config = dict(
    num_hidden_layers=21,
    hidden_size=192,
    num_attention_heads=6,
    num_key_value_heads=6,
    head_dim=32,
    intermediate_size=768,
    vocab_size=8192,
    hidden_act='relu',
    norm='layernorm',
    norm_place='pre',
    norm_eps=1e-06,
    positions='learned',
    qk_norm=False,
    attn_scale=0.177,
    bias='all',
    tie_word_embeddings=True,
    parallel_block=False,
    init='normal',
    init_std_qkv=0.0264,
    init_std_o=0.00407,
    init_std_up=0.0264,
    init_std_down=0.00204,
    optimizer='adamw',
    learning_rate=0.00217,
    beta1=0.95,
    beta2=0.99,
    weight_decay=0.15,
    lr_head=0.00598,
    max_grad_norm=0.5,
    warmup_steps=408,
    schedule='wsd',
    decay_fraction=0.825,
    decay_shape='linear',
    final_lr_fraction=0.0,
    batch_tokens=32768,
    max_seq_len=512,
    doc_mask=True,
    train_tokens=222200000,
    max_steps=6782,
    dataset='wikipedia_en',
)
Each number is 500 + 40 x the weight over the matrix's rms, rounded and kept within 0 to 999. Layers, rows and columns count from 0. Numbers have three digits each.

# up: layer 17 MLP up, 768x192, rms 0.0686, rows 323-358, columns 0-191
# down: layer 17 MLP down (transposed), 768x192, rms 0.0662, rows 323-358, columns 0-191
up323:486544435447484497542509458514497450502477469576522536501429511482433390520456544462486523449496476551438505500446493504489519462499460514459461480476542536520530560436468530530507475500550434477427501553426496501474490516547519513519549477495556473477465451488463512542504544492532500493504561495464488480500535474509498511521519486537532529525460527481441449529462468439502483516443598455524500412523583488522504507527458533497409530490486493514527445544499527500457528544413512551461517490597493537532479411552531483523484547532506458464558472525549455502480472504501506460
down323:457483522478491475490504470514518472510469483550526492516563477472455525483545556521503508453501500501545532543544464529482429516433525528438510527502514502469553493471439443490499480496473550462539465511518480482455496464544527466501433445490520469561547511478568489453507504525473528497515518485612492515454519463581528500481483548553480473463442475490531503479512542531477496541581473546451468514448515489528522550529532459447516542498504568495492465455540523495456545467522437536558450458481500476526471472521528466541527475502527508560555510494507514506510422472416504496
up324:455496567513538459502521494461536488437523510521465491502482505489519440448498454518535464542553544529512474513529500547436499466470444560476517429520505534494521514483524520519519501583521534514469488509494459463520541541519481457593453519463476438511524431493456486471540565479536479555451583581477482398574503506481530508511469468547412537495615447492445570506520529488466480463532461513596539415484523525545475464518557547485459441412459522437455472499467511617498522526447507508481504497470492478542472485512456509449620493552498459509468560494495444482527541529482500395
down324:517518415532528434486485508484488575482489504535478440494486501523551527605504527469521475491556467458480517427501457435478493557507511492544459531494488551545490515542467467556508440564502579442454534489453495452484522495500555471520468521495466472492503530441572531522464545547533534441539459472469493474490523467487526484510558495478494462527461474519525503454521514449486571546448498578455532522522434570433488489457387462496506437499577467476452562510517464387529478542512495453490408519572564404509478610545514540573491542473495464482513487527541537579422474474466519543
up325:499494467526473371602495504492560511530470480485545455497413460529517472516487490557518543467570489535476533569491476484483489539468476525485490481455441503534473567503495454585510446473485514575505527504584442524465521530496484498529513507482460488488526577502503532492522560461465502529513516503435574456591496535525524497521480472474514624489486476423434488495560522463488404432537470443541484499497485408493508455431469504477469490439500443565493511534549476443480547544509521544446494400462479495484467499600506420457521501485529517521419511527551498551590446584472443503
down325:515560448615531522527505515467517521451511498551477512432567457454447568489419362447527450473418431485505481478489527474549462482482497545518511514459440488494522493436559540500525484506539490534521549563502462459549495501418547528546476499504543569445500455530419539465446498479512529522525449412462448538463436485462477469434462543527473485446464447532470476617556495463505393524472493519499552557514543544572513528563612495492549470505456508407464526522451576535606495808577388487485494629487511474477538496545436499538477457500497549422517462511493449543521489500517455501
up326:479471592463490476550485535469562408469496525520485423507473521423504460471490452547538514576474484521497464543552424538486538497442485446455511559511529562546486520550574518602544488527561535548508501470508453487453447527502496568545466566478485477562488500542551504486498561545561380496463501466504552496471548450498525492457496435485479557507536465509457530523480476454472513478558490425511558446547467538552458452481516505490500516392470452491527549506507514565490468538538521545466418441480429451504512458459438469505506485425465416567534521525527516468511419549517508466
down326:576464493434519588474498488566500467418529471501521451487457442460497496572518442452477505429541409454477561466464483476513515440518549577452517442553388494492501555452501490532485541476458529442465463578562512448463451490500459549449490540479484558530463349522503564523495576471484547568528456562570482490582498475549486473418487493489498479380450477572479507449526541520498510486441494521506441521526525491465490552524454503532456517560481583485517440528469495528500512475571536531423482501513476515570494521516506523526516515503493468568508541562474549577519492511559476538
up327:500476458444497502505503484472472490502455489489477492493497495488471502500473515505511492518516479503461536493472479466487494496527448513462595528476533514481490485468454474493500564515511524489451460563541507513521513442532443560477459519509495464494495531494474502531483471551431477478463556557530476546518541547512523508573505442437490511498569477522538495403512499524524548504565550488477553513517437460489469489550494493490442479424500427514508489467522565510488503514544456459501531512539512491527365479464508498425500515476585485505520540529506510536500400467566482494
down327:491513528572485468469478488528502499469532572496485470476440511507509497500523494482494468469464465483487427452511496528539538487554585502496449512470525443482527524514548521470545492488481501532496542504506535494502523478502513501486509533444500519507487488541494527481493517531545475506523491491477450529487465478557477533475556466514498428507501489494490505531502513511499485476511459477520548480539520552477510474487564538550554428535532505462491465488486460551540495540449529496457409551484494526449492528533437433548514526540443520497447525502491464496453517500471482480
up328:439438464426493516511510504487455502499479463479437574459507543493502509482458487525487531524523462412499467431496502539438464544495485532475507607471493512402493469558493508544462504537461525517455498536473474494556510481408482456499543442486514447585497479450508424516406529471550482462479450546500516544497502520506597425453543509419463574529488503531498584487479481490554449475487528545457588562469502463473510561496481502442467499480483558462453474458576509529556524541427525501505512458544482458511482458441544474452574471465568465548500534463489493530548406508546536463
down328:512462519418504435480462469429505436526514499484531473507557508421577543510522487412529514547395516501562536389435458506445499494554562463503490531467541484478518456495531487497510545496484484525494478497490489474511498508507511482476443490486541547518572597522492489506460433532493510494571540473490564556459512445482466505579462443526425529572505489522446508460554485485555429486410475533556488437564472531520557527443549518484531571587513519506442552483518484569480461452561498428509545599463415454571462482478548485465488538476485543493450543582478474532458502579459459560
up329:500456515549485516567478493542508423518508555536518522498508573499484478487514542477555485507475494525414478525476557520418545574507458497494483512536452530508496502545488505479574486540541526482428516540440503519520581511439456495512505454575544449545515537508464492521475568465489507442495499489519477441533515445411551454505539498448534525489523518508494468520493451537485470483391545439502548565498488552569503484436453553380535439481534537548472482498532444471472504490462487507508480451477506504504465519497514531523491486470479485465553509482453606586528502486479462393
down329:520556507476419567509447498537507479471466497475495542516493489509459434506481548485557489535486540525519461464509527490503455503532541513515543546469457479423555451485519446494452520434463546539458444541491512489485510503480540478591546473447545504504445487429497557494504473518528483445552547487559504498438455492489567484518538468496567441471492492441583475491556482524570546538585501460485476519475503557516459480501532467511489504460475512536511536483442467429503399498491454429502543500521410549529505494460529456500541528535507481473501502494543497525478541481523558548
up330:549516476477507422530499479477507510517522521575505506496483455557488498523491507493519516451498498508471548558523514519517491463566462436479518430465485548461522532486460502539571500539452541528502481499528544553486487515535481471461462421562517509488484471507493613441524502395530445490515457512490532501456546497476529515525524545533489523557482492494484450499493538514474511486562440479516509478460540496641401517439473483470417458494504458567488484451501553449473468516483578513472532475561556481487465455506469471490492465519486462562513559491523508543476509539461480470
down330:499487494514469481541542516536507501511482520515501594408544537460554445501482513454500480532477473494481486510498457481534585479452584511559478443472579532463514472530554556489482523517499425470508518513424487544465451586455495505469475491473521470473442514519488529481466450493536521512486510449570534496523512541477492563466444493490494412503489469515492552458558452557528458523508495466478543569499495533469480500480456563520506479389504538431499464535556526500480531501497522520519481491488475453530494493529516480518507477457591503506495469514495568522480533468484485488
up331:498471569411540464482563575401476538543432487486515499480469534529520459462501551520480491563492472460524470574470472476503474510482471525495529496564454573481521510420519475553521528569507557449475542482457493569429468510436524493510493516479436461522434581421471454441463521509508464427417497487472558480503501544419524439502541466412541579582537486445543465571465542458475541527442507568494496549471464519403439494524511497543457540495451520456519444473510474492547517558494544470439478445517428532470501513522578511578431480533505471484533517535478565494583458466495544432
down331:454475520526471420560471500535539534434464521558482492472513476471488496483534534471546478478520398605447520433587454474423572527490481473451542491561513516514512573544405538473592501490570461479543457442482430527515537515564435426534464472591519519456449467561550506495501498528506533426558485479556432534523504490463508578541405504518547592429560481519469563515572529577544398532496512478491496442539586565513516472514508503522507478523564462561539463533430465471403472400520478395598559464541500448506514485452504503391559457558392521552505518523469506478396462584551436483
up332:521421489515500403489492489551487486476510495518489449494483460460519505451468584441502509541541514509499541525563508495478563465477563492459482531517479479560429537454515500507469519527533512561507501507555495453532486541444543576514518537522478415527502518501503528468469460453566438407522508554506508506516483452462556472491554475416525514453492469470519609448444520460518546485481482501503511468523478442543504526514490489485483497483456452473513516508497495496499481491482517481495531499548525527476517502455562485500506525497549570504556501574507496444483508473486480502
down332:489558547469502549515547529428501452510506459473501545502505534513499472540504492509449541489473447561515505488518492506543437483507496480468556495521477511473481521507498507532464474460464498504503532517529512514506499485492509463454493483540515503513505472453483499505525531511494491531495485466524424461494515501554489469453487509486529467466499554510499509543546511528460559531440498476490477477486426477485495553507492507517580529521515534560491488473554586488510521449514514473492499503515561508491483484510496464484459511484461470521457485457454544464527499549505512523
up333:508366520502527479495598497463512531441482567512484572398461525476502480575473562556494479530509517532434496610441481579379489516501438466500527505478513510534480511465538542493525417543479496470421463505510529549490601454510522504522500550528476437524480434490541546570451506475529482514482548487532533518562493437411575502449528459450465547434526428466471540436460441460504517410501457478574513434557604515434440503485540556486544490456533551579397429558608511457602393530476504405482418502504497455487480526563492457551532536443490503479447541511485498553416462541552473491
down333:634525449494429574511526487447532462473592426512481510429562473528453448530505567558482519474457499507549456550515638562490531555521469530394473400451524447494566454486518517417578513531417571466402575466428438606504513564525488533469409447500499501455419541439469620504493573541411481464466379471481487498475530563431558472512556509543538541483482457455518421519482472538486530531501559524471482577464596521457396472563438381487539505458515387581502471567561546530635481596407488515344525527454475456545425544460539469582481536470477469498567537514481590494489542533507474508
up334:564492472567481489501472483557588474559508535483559488484501526571490482489511478538497527504524493430436497518487468439481539540490434567494493429504483538439492482482526489514479521481489523516436483547427481514502494470479500643550474498509467462519503565500523486439452473545498546507489518451470546533610517483435531485565523441498516508448494495519526484542476454472539573536467509475540503495478521444536506524454528529483463446402425528529487469540515418483451539531486502503469504450544541528481491482489462531489495519529512443489526584471548510495479532482430451428
down334:508480481539495468488562547451575484482499522531489479484448477475488538533508487474550471538444460471475536550509514490470523493430541521475557527452574508539516427480460519482542510496407563555501498549466515569493447571501543489524467482453488480458543484491463555528525557420506540451497432535519500488521481534455528552470491516509514618487513517542504464554506500445487474498517504442488493500488487506473465474443558472480539478448474512447542463446496447535478505554521465550496486463437549491558562572455546504500511450486524461530438524458495537521526434496579438516
up335:498524566467456484535548518443509507518483485486474447501476572516476411559538422485474583509524531499488508499548502581446488520438534506457505494507559537496532491493485516568454450512495492564490539485466464407526463449436468472534527489443544509526506511522534493439452561566484472506549438521480508535529447477454560455508552515498440548502537442527532586499516453509537448503473510524518498561471497503498502492469452528461431521476490432486425490484531490526486584507502541416497485451554491476478567439437444518419545498514485433512493524453558538566541442542518509544
down335:530495506521544460539494484516504448502478486528505555563519480504507501508472514544536500460402469458530516472499442520522505481476479499520550501519557494481537455521473493398536571487476513539573539543530450479480460540490565538532461571532531493528504440490469518475428524517509491553499535534465513538504484528584537499467497531554494495469465428533540480531505473487463508455460476488446530481497495512497526458333447425484528487519382555530494500529549543504499522648496482526553481429450456481502465529501591426490491456551424481480463574487486474506554482517464507438
up336:534508476406517486523491534502572549565476525462515590532463572545471511452497504492604536487532599493453555516520464500471519508471411512477464495491497513551460571487536584530553440508454540512519536540517539437508551553516463512604545499472494477493513457448527509486411459519463505425513515499467432405604579476397535454511489464427503535490432529508475473478471510519607499491478531452472596504513549505522520473472449543452426471490428570545464450493543483458489466534504467505457478492457507453474413462574546483499485537525487482461468493502467506463480451556441483545
down336:461482467534514632503520579404617515510523521489437499482536482381550543387519455511496558405445544464585494472505495483472451587441484538630554498543553490526527518502501483469477432478479512577485541525475506513488496475445476569463506491518501532472544451509500553562546527490469535547496506528503411508395387525452451433444461456487468559492449558537584463558545462558525418519510490584494467449497435453496486445513494505516506416541465438530479483490506562492520477521549534524477393454444558506466593562500513500525475471478480416467491509562542535482538490551560500535
up337:496447503517494511500594574555515532566510517472513515449508490492433432494524554483530511522565534457537514531514452501509533495524424552550447429503505588409474574494494503491484536503493451499480543554522456460511542442441488582506482516431500488566485436523565450469429555433471575558492422531386518539535431481499496399432547403468551539483496522461442539602471450434558561503455516487539534469462566397542513491399493582495512491483492578518491435486534530432500469580523474541440441421547586462483474485545559514558523558427522478480469494510497464488458509513510480467
down337:516557439444524455487446527500550515512509606461459420536513479478521558600524469459575551466609466492492449509465531507449493493548530436473555456457455500566479548565487344613497497590601507504549443469517482519568517461445480487438456445412490465538573498560532484518508499549570520593488502495543522524430560567497391525437391553458488440480469506484509497467461492530407476418425568497452473475579568541486504482467455512488516576481576478444565436570520476440478510512479466518415498601515513495530488502515508514515567451534458515523419471533453550587482466419564466474
up338:459504526501553510460553474527541519502496509505432433480504549547392390526464536466507545534545473418466559504394466527452486504477502546436530458459495485514484475525508511557480536520511461511509512521436429511454535515515472551536502593502556506517496495439483406536531520494459470522485542575471456488535454511467534475497549491493573529448476452553501552589524445542506503468463515528596512477526503416411476540484496500522437543456489547570508463497439462483502494503548487545443514472549451509470526416487577545411498478407572418582511492546546495481455485534536518493
down338:529530557496472493544427559450426489504565442441541506514530480507484579487432538484483478509455492552490500475517489535576431443473531457488497438473460529473589533527480591411534465475517493492555565443489466447535487509569531542424473471540483573508429529419460445543536516477543497463463495411550536511517431522529475539576456454473488499543471501500430497462499505512461485432513531591504486493477480551544577450453474499412536486519476529509513516562605505509508484484518513453488509428492531525487511524527528548469441490544477478484448561517535547510452410485549553510
up339:559478533516598473615516533458483457494483563596489431480460562508561398533490544465515522446497557491504554484460463517483528508545446493505477572534521521533486472506485449476503474572461528572422505483505511484460602442393525499498525566538463452534395481486553517545519515512427574504512466519451547496536420497432545517494508416549490524515552467474539602516498443549545438464492528450475489511463529492560447513515525457491496482478520530478486508455463450489454517546433503502522526483469453556506456490515585464444479532523507459446461474497505475527478478594488448463
down339:475474604485493545525525488510447498493493433488507512469484491495477487506514456451506459471513517496561477563469535515445449473501516550461509535523534537487461532515492590494581507487472512527492411533578561428597461539441551530500440413504435477477425568495491461444541413401463452482517493442564447476463492525584475487468541500426440509488500525504592478503514562490538479507448461417457565443548499490507526523491534475491531489578436447475552552567586554489496512535502455447538472546489514544481565425479519528540493461535462536473541494503536479480517464557562473453
up340:529445502554561473474537496499533540500408535559510535410503540480440497480473501411531493550574484500494437559484521519480526468536584481454481519442488490469528536435476595433563450476527509545474443524453521518521502461508498528534518525526526464493479504483556491444507508492538540477525465433466488532530471504445503491538531505439448531502535533537462522476517561509526458502442517518499524529506493539571481492388516577420513461483425467490490528496515542543521517544449495537471455434502491470566444507396450427544498414577558506531491536451523465527509441624466461475
down340:544485486489516494455568513502495519477511488443517473577551447502539527484513557495480463533467504518431444513472532544464485539445513490549515514482493437480492448538564522578480479446538531518447499490492539502576481466477597511560530516508511447513489499501612425486477520492505488554573533447473488512443499480597532447434418527480446581539536576551519518509427527499574475492512538547429517492411495473508467452499575503505505560531539583503469469448517442576487502529530552450468530507520527448462450492480441501517537501558436442512541420505509413450493406494498478462
up341:533501428472587475513529523465581519604440519549522534500430536515480481536528526535582563528487498446454482566498454595470541526474503506485533525475548561465463470469426428495547487582487533557490500580487526482532553517497441465537524542596523541438453527491499468500516488455453520467469536473508544486567489510425530508505514491510514525510514532442469489516522451485523456476460511468561474447489512513589513577456472504419536470480463432534481494507417564509459508518527475551522514491443462389503421477506433431475498443528455487476511482518546385495499463523433481461
down341:561580472512503513536436489509499546525512527498566470531496527534477532567475525452541463477459543503519399459474498512460511446519555540432489522456531525519502489474403513507545503483445478436450531512458513490460526484549444517500470551445604566482463418460474516515526482534522572425495498550538478463483503507523496547539546444500532426465491514546438531522480501550565458494530430472414484520500495559517504475467510503522563460422546510493458560507454453460545494563490527517504528576433533469495476480476428431508585465514451470558425477525499474543537482646526492477
up342:477463486426515408514471471481456532486509502488483573507489442447551417479511461494503525507573465445520472509515444503489518437562468474477522476533501544553541528478490563568521485538559532427425468497448547494509503494511571564544452548478597493596504517508573527548463546523493510428433458486489503533563493502567543490542576405500485538491546468488473586482457477454455470522522469522516550514440577527460423511475438482479438472521486507513414487566555522502516493538479484496471443441595496419415498456501476483506590551549493456509583500470500486522438455511441466500
down342:431488546447515459540472436467485542515399476461567468606499548548409556457452554456514496580517448513502521555465458480574391468513496532540495499459498548480450545523503462586461575435490478463525476538454569524444488580483394562592528539493419486509442448464541490555564499462514472491466562676499484481408526404589469476528598525545427474519464525473539523460485500471537512513542513501512488504481514471508421557554438476567476539421551465511511482503526515500416431458522543513510490536499504473539508512483549518472548562521516438500548448503482480519431486504532554533
up343:516510485474503475496537545440548428446404586561458520446507480528510466509553487569463544510569478525433498524465540575426534410465466536525617626502478506472523472549583484508542537541574474496473423507452523486449536508532421451452544506553527450546474576398516579535476535494480497476413543533431540504495483497497587478489541473534527552523539362409466480476492554530559538490468470544551490479370524511498521440487545558447487435518495545493488417552547444487619401495467527466471465499492504427516495474431413466499503472426489516452502513476523461538505513532484576461
down343:453504419423552576464588430560440479432509508585462468350564504534545528545547600546432498564577454523530448529385646509432527508491474565515499481522515505545529466571516542484574471429490530451584370424432499578411505486500567501475434444460464504487580429494531487523481483497456498516437498469504457509501537519497470422467433378428503477523500412582524495580546522491533558527512467507572490532547570527484470512482475466598480469557461471477523509553571484589480457516553444472478538457476528441493461455481537516592487513502456415504410489576473554543484585522468516446
up344:517476522479497516591458542563528475459583548486485468505459473615535467580503517492475528471494466507508540464516478506492509532550445542487525509508432502508512447581518471489504514535456554446535497548546457466533577432481514532544490465546539481545493438463564498534459559480452429499521488536494553512560509504484516410502508439425523530540482499510471572545451526461471456465483455456542460484505525466459495468472426492446483499436510543545525503451517426398495508526444462501450466480530489478429471477418470552437578514463512548553573562487534493488496491545491506525
down344:414504559443479495532544625638464603511571491442463471459507516509479455606496425497540533521459500468493549513387482473487473554462483492412432442469536434485506480531502537524484527510466461488504519521478534548433465509554483495459533491511501413505457496498521543515607527493514464598498467544518520550499443550467536477511508545498541578454449543470589449453559450433461448572453502488494488452506506520470482536570476436488510499589537432552521461446441477578461559527521496500430497528475471484495489525468516523478556425556477480545549503503574577600408511494475478501
up345:490434550472462481524495492431570494445517583595521571484436576408456581484457553492515480489545515496481514477475463473494519491569487514479569473475464488427429563484511496520487524471487518474524420537508550472439483486496460489550487536533493379521549538422495500501495521504448562438487588456516572591481511495463486455478511492474459540438499502527448510559541522508541530454519539472554582547518500471491500559498523495503410525479509559448474543480539527520564481532468520447504475492455371434490436478466514483523434437525554537529465468559513513526462532526482520524
down345:574483428534512514577439510567503461453518512564487510470588475503560486466476517541495514477533498506550466574569527460473542522509494598569450537512504491487505527518494538533479481482443507536422521538515498545426514472567443546496434523423489487433442446484520480534503521489473514473468452523423477489562480424448608428456507436505572573548450460535547568439465461483486487507495422528503467505508422449478471522472458520489533410546451512576491508483592526506513476468555486564483453437467591475460526506536538502470403490473534477507523583557507559442531522475492481525
up346:460430486519483454548551561560532534482600524527524467528454494468491459542560618447614520513564560530490606586459446537463578561529503543472467417498467534464487535544550517515545490500512460493446525557434498508481506464502454475453474543495498404493514467479456521516475498451506516490499524520583550538555493438455533461496476476437553539449464485446463516518552535513517507564468485423470550424517507533470449479502441469489503487390523490496508474509519518498476423519519494489459512489466521509442444551517517537529488461432501503450437485586455570523536501484475457422
down346:441476493462497487566558502496497502561483545453525504512518525512535418504518537457548502535406488421491523555482551555457494535559489518444441488562561466455538474513461457436515565455511387488434558490475427490483463442535499547601521519466526531518516466467525528524463575566505431528479455499445478496461595446489507505484573522585460529497488519551451505448526515516536546523486503531560540560471481498565521474515416536505500511589444471473469536467428446456525504537487546499472511479542561532507464552419542543431486451484460488492473500521455531445469502493537436506
up347:522489484455475455546477507526527498500477503537504421445444485503526507393516507465489538463499485496496562503432488481502481493495537534469609493517540514532496522439507466503478512494575485541484432467505458551537499554463456462487502500462433486519486527510496477483492543490466514522513494554552479454513517505584524491561544522507491529454514491487507544548450662524496521544453491458494538578508635507528465498410460513488543541470420520507541384475431491541489486520421459457520514486534518469470444468562481425491517481445525420523572484522465509479486528489413497528
down347:525483504496498526488465488570546461528562481526491491518546535509462411475490464548512475488542487548534501526477545482495499457455497493469536466508496493467525564480457515497491472447464479545546581460466519477527441540504512494477511545538502491536515507505511545476492538533504500566530525518523509560451479509470547523510499499485474418494498508482488475450554537446527479493462489482513515456485526510557482474537550495576622465495551517492511498480452480442509488438430535488598452479484552513491475534453406500539502509465522530470495441503469492540457539457443543465
up348:579551519484475487513493501475496452548543529470532443478485484540493500520486504560476598521497490523520489618550479537553466545541519582441528477572484540441525497504426529526452464554531537455506519472558482484453564470517487499479461450458381448522474449478474519523541493523498503419472533565511474571489432524472552452494506479534472546495548501494443483503455527606501431500465449510562498381532558497572475492509521504519475486452443524567489478473444530471520522503506454486493525476479512456455488507523519426504516530492574516492530513483527499483411447553420518486
down348:468563522545491525521479536509517563596496468490554456535463481490517486536533515473547455516503534500469437572481548540523458534505495519524525495473455490556474566518514458453464522540477495482503480459403501425500550490549515507495521401477470514476418504495453531453472500526486466473502478485481539604540481471514480493522514499461517500520545561517454503426531503523478569453476514518491471466438537564484521468570521469467594548512607513549544468512477498461455472540497447481523474463505374511497575517554542419520495474546521517479429504441420487508506514505362533466
up349:517483481477468470491496519508516458527546508446527457482513515475504454528444503456480443417482457474450497533507490546516651508499468525458599558465427510519484481472528516477506484509551563507502500484499455459467508488422474472475508529533491491535518497496538511461510509497534548493474545531480431518483528493531538476536522427498540548514517548464528520493458563477526575526433495503536492524561492472547438526479516500540454494512484559445456503527467463502533458515520511483472510525535470509469547472523474473505531504458474502517518526506498499488542475522476480521
down349:515500510480574597507479517509521504474472515507541534516516507506402556516515514462505543451493543535498481536562507479510506505525441458461461556483454526522466505492501493474517479463517523536505504513473523542524439541469476508496429523516523504575527529473439480493492527525467505506508524466502495533492486535482491479513512494482467530505547542488520446447511480507507545478505532430494525498465508488487502510507454478527498496506445487466540478473487538528482501435480526506453554535549497532511403453518491493476542476546465496490487461499495510437484535484534429523
up350:450533494463524470472543482516519486506505490453553477535503479476468525526554525402488469512580534558522554504462503511466528552506478534554518518470470493513474536528432527501489394580466513439491440472505473524487513452457499532496547475558451426545519552483502444531451480530483503541555568563510465475553510514466520417489560522486511500571540442451488453493465439464547420444469526535496530531466480469437464513492524471540488460504511576536431536532517491518539427554472580464395495430521430554530531517623543430454557546440504504466475541492452510496415531503430562472
down350:571491485481503377504480538520528503546452508504518477628482436492462556460520475481499478584505462494485556516487520579548535526463529537521501469535487431573460475523572454458488538480485535533530476546496490526468490463492535532514517474511492438488561557465480493502501497511513467508501479520488544521484487515533441468460514483433509401537478495504516465609431483476429533484499498499492479574487459431500495425457522496479464490499447554483505499517487467502503547614465542524514514449477468470542581565517511513542501479452518553521442490541445493491505521474508431493
up351:524484545488526489529536562492519554486454525515503455443489483493465497498535529518549469446537422511469503521471500558481494541465525434474513514505509511502479532481500467544559524506577529439485490539479498478516532485500523542545484487432575549547537527527504516489416532536538404491506508488523546486466481529569501472512518515506480523475464493447464443555518505464508540509495521459462533519464501437531422439440439519494470471509493491527544496552492459476539521562480505495460475506543451540443384420437468472481536445497441548516508543440476498553489468474470526509
down351:479553509547510504598422431566534510533494496517520524500499471545475472455471486531502463477419558458513557495499434527529502464585542540480553422495558463492551502481493478452462483507478521528524532558484472490504514528483550474413534549468491492497463497535479470485512446468499487491459542524485496461492480515511481488491576421504507440511472464480493531482502473505498486468443480509532462461476504533551549488500498479492532521507505544533556478528491475505501539515524444477548539536478512562541484530516478503485551556486481446502501471524483540528502452476478487488
up352:438516455548485523490582528496497455442542506489456542517489488490493440553499554491544536484524436520370459542527509475471449529581472503466562513530479539482468579473501417473466549529552525524486484504494453499532493440466450526504500434497521527463489483488545492485505459535462457502485556498563507493450470488479480506511460504499486520488525439517435516476540463465521513445536477564504531511513507490446489579495542509523570486405483493502574527432445528471519435536468471482498518510532455498506426411437498481530512466438531508598506517501559541545505484551531521438
down352:487520542524497455496448495433543490510547516451464522477478492476524526481524547471495488549483517441501481486559489528535458459525518515496530470496446466518490499508516424510409441469499465573512558503449534559498585549497539527510514483461513438544503588487438450478482490487515496429480499495472480442528514538468437530466490504455543507533431522503502486472466500554482492566500551436530534559527495504536538477608492531498491385537544468503453468572521443496492545480526449544552440494504546483495463550469520547512479541505469500421526428556501543513520568491494499546
up353:558485525527444420482455435545500475406464472502517464471449510516511530524481479492520520531518563520484477554556437569493528502523508541461552510504497542481451531500537518462489493544461503556490458460509452498501608486492451598478475540571462523480486540506537459433490494503505523554441487493514501496492464501556528491507448471485470548448471419550506522462464532446515498456481501517549538485534497464619506473462529515505491547529453521539516575421543502425486481500451537514502487468514542492474413465457486512607496446532584493551493542524424556475518477589484543501
down353:481434504519472532469538555496495513511461418535423570543550503565498545507475527463445499512541450474451525436464520524486466473448515461443540514491562511526533469493519502538424510445550459494543456474550458444545474498540542483505483482523519512534528520491510480541480519513521528467550465446581505443449503511493486510498550531510505501456487507521574571501522522481483499499518492502464506496519524467491454504517461476553525550485559458439520418457518508542500459481510510536557484528491481519534480499529548476549487571512512520540570562525418459497480500432447462510
up354:446510456554510457555534548481555426468461501618432557544415509468431527538553563397536454504518467464490535502530533526516491468495496505528602467463501476523499573504533442528519507490473498528486502537482477554424482518439447533539563501606438457532467533475562467539459505510538427502449499551500587469518507520477486393505505463505466534486526462555497530454471484506501493489461554508467522420510485496500501561509490485544425522487509479496492437498501561497469554486435524520527493501536532514496494478576558503498511498486551422532505541488504497428418493537472512470
down354:440492490560515499468511507477487533510519511468496485564514546438450485542462472563525472488466549512493513433505513478505432497511462479506497464502554483469550497437499508495527513541495483544482487436489472493494477437547535458442476431506463543551492463471459515513503470506466529469546507479563514537506500484472518507494525508493459477487483537558471508546440530496537531530519536489505548498508489450520530549519529510503518505456547580436593543496513497516521516340522523530531440519506541485469450503500514517431508476461445459543522475510509540505637467465527558463
up355:564488525494557478558509474479509452543478485508522461511467572504499515493425484525497486536510424540497519557474504527512596469466464469500515522527501498510456481487477474504509420535514460488506481515468484475483537542450492494511511477581515476536475565493523485464457462454549476536456481583391495515522415563510540503622491469470454499491538481436482481531528530469516432468445495488561522407447500423451513456457473531490521511482477481500514488500459500439546533512488557553479550511485518563524423537536477518479509502480550512569487531525504484488514483499467527479
down355:499491498465518512502489497527456511542541432526451514496490490447531529500489552486528528476522554515487498538467499567480520498534441506520481522489467513526542518518474481502546519489468485415534523398555534485505493541520508453493503409529490511496500536471523538503456550463504491461547499477438568519445495531431534486516476497478509482457499490475485495537488445466518479491527463442551536516467503471508491443514521530466501486485514451511496539539485550516534448488474493548553564490498396565448477459481504505533449532534461513496492445504514491490529493564587548456
up356:507518541500546447499502475495435476532496524497520494479420590465446524470443515458467526525516502518457504517469481555449510453548494495514521587488466532517499508473414537530502492580531511443478458523484478492475485517425488530497549518538497466474378509525437517485499500502493483454511531527501566516510467517432515551488467500513510476591526532424481492527484542453545475471468545579542619528438489499519481526506460578501538498453494462525497489541459459527532499517514559523522501547512450505478446534523521466482464498470515520521493521494476519446496431441451521423
down356:453534539521505479569429441500475497463548499547507505491489564492501463491473528502561504457462502560498439502469555455492522557539516512502463477523510498514510473499508467469502525494458521495493554476491482544513504575492454517426507528494494507479537532532473562458523457541504473478493512454514533492497468556461471598514462423483456355532494464530470496502488530465595476507522466520532504514488498483478484492504526502483531519485498480525495491516504502490522402466505516552476614551502522507523459516543544497514475514487528473446530515484460480516503490489507475513
up357:507493478481480470482584504521509504491429492513500464487461536492449486527441527459532489454571535519441564503468503518437476454514523561444449489548480532484514547373427543475511444493537456506495563530487474410524527484540499523492482502478549476556503409479498502514516506456484508483516525543477580529470504508471509515520512490548587498536481501474402525547497471513542556511456625497476521416455515458535418538542519563489455484450539539514529478526567508443456472587459580535444488495544556459529457426517448471566477495535483448515520463496552500505491470544480487444
down357:470480479433525529544438505492519486484524507484471456506478562487447466476452578562539455555542445479517482428505466512476553479468501552456501461510497475524502520528497407529467504509516446449561511497506469501486565496543487542532502533536504541483563492517476475498486547517463530516490481546505539515434565482504542514483467519528556446541536523413472530556480456481494550574526563482495477537439488473431507558516555522474460546491578574457500469510492521463405514500476447523492548573478458427461545496473513454453475535576586488448568455448532466426566490429551486498
up358:457416537468618442494546558511503499495484535496518424505433520498516489557487568489519509447510526478539449513447479502517506501529463424510472449489490572433492535576536521578494461552505446481454490503572431497459455470508504518545566487518497400492510480458525554549472536515432470453536476496457575513521535452509554393481512525418549555535541490480460646537551503514503531518510524496522524468486524467487446579521440440455407513431504538510506447470485493544480499521422505560452440387518533486544492416574523495494428544411536524521490509566581459439528557472406564531
down358:544511512493526506514421500428484547448522483486509570480536482474505517575484578576411519619492484496601458455411513502484550545457524480567516505417572585444494490553522424495550479466375567454568497531481467532373579447567510420415581526405490527415584516553495638408535460652521553498477447434385454449467489450464553474420498433433521548519516483551623496498548415555416506471488470574461547421499468522508450458458408501546504470503478496511497541476525575491538535561444504509511516456462551508493594525544420526473400557601442543454507520520527425611460545489506517420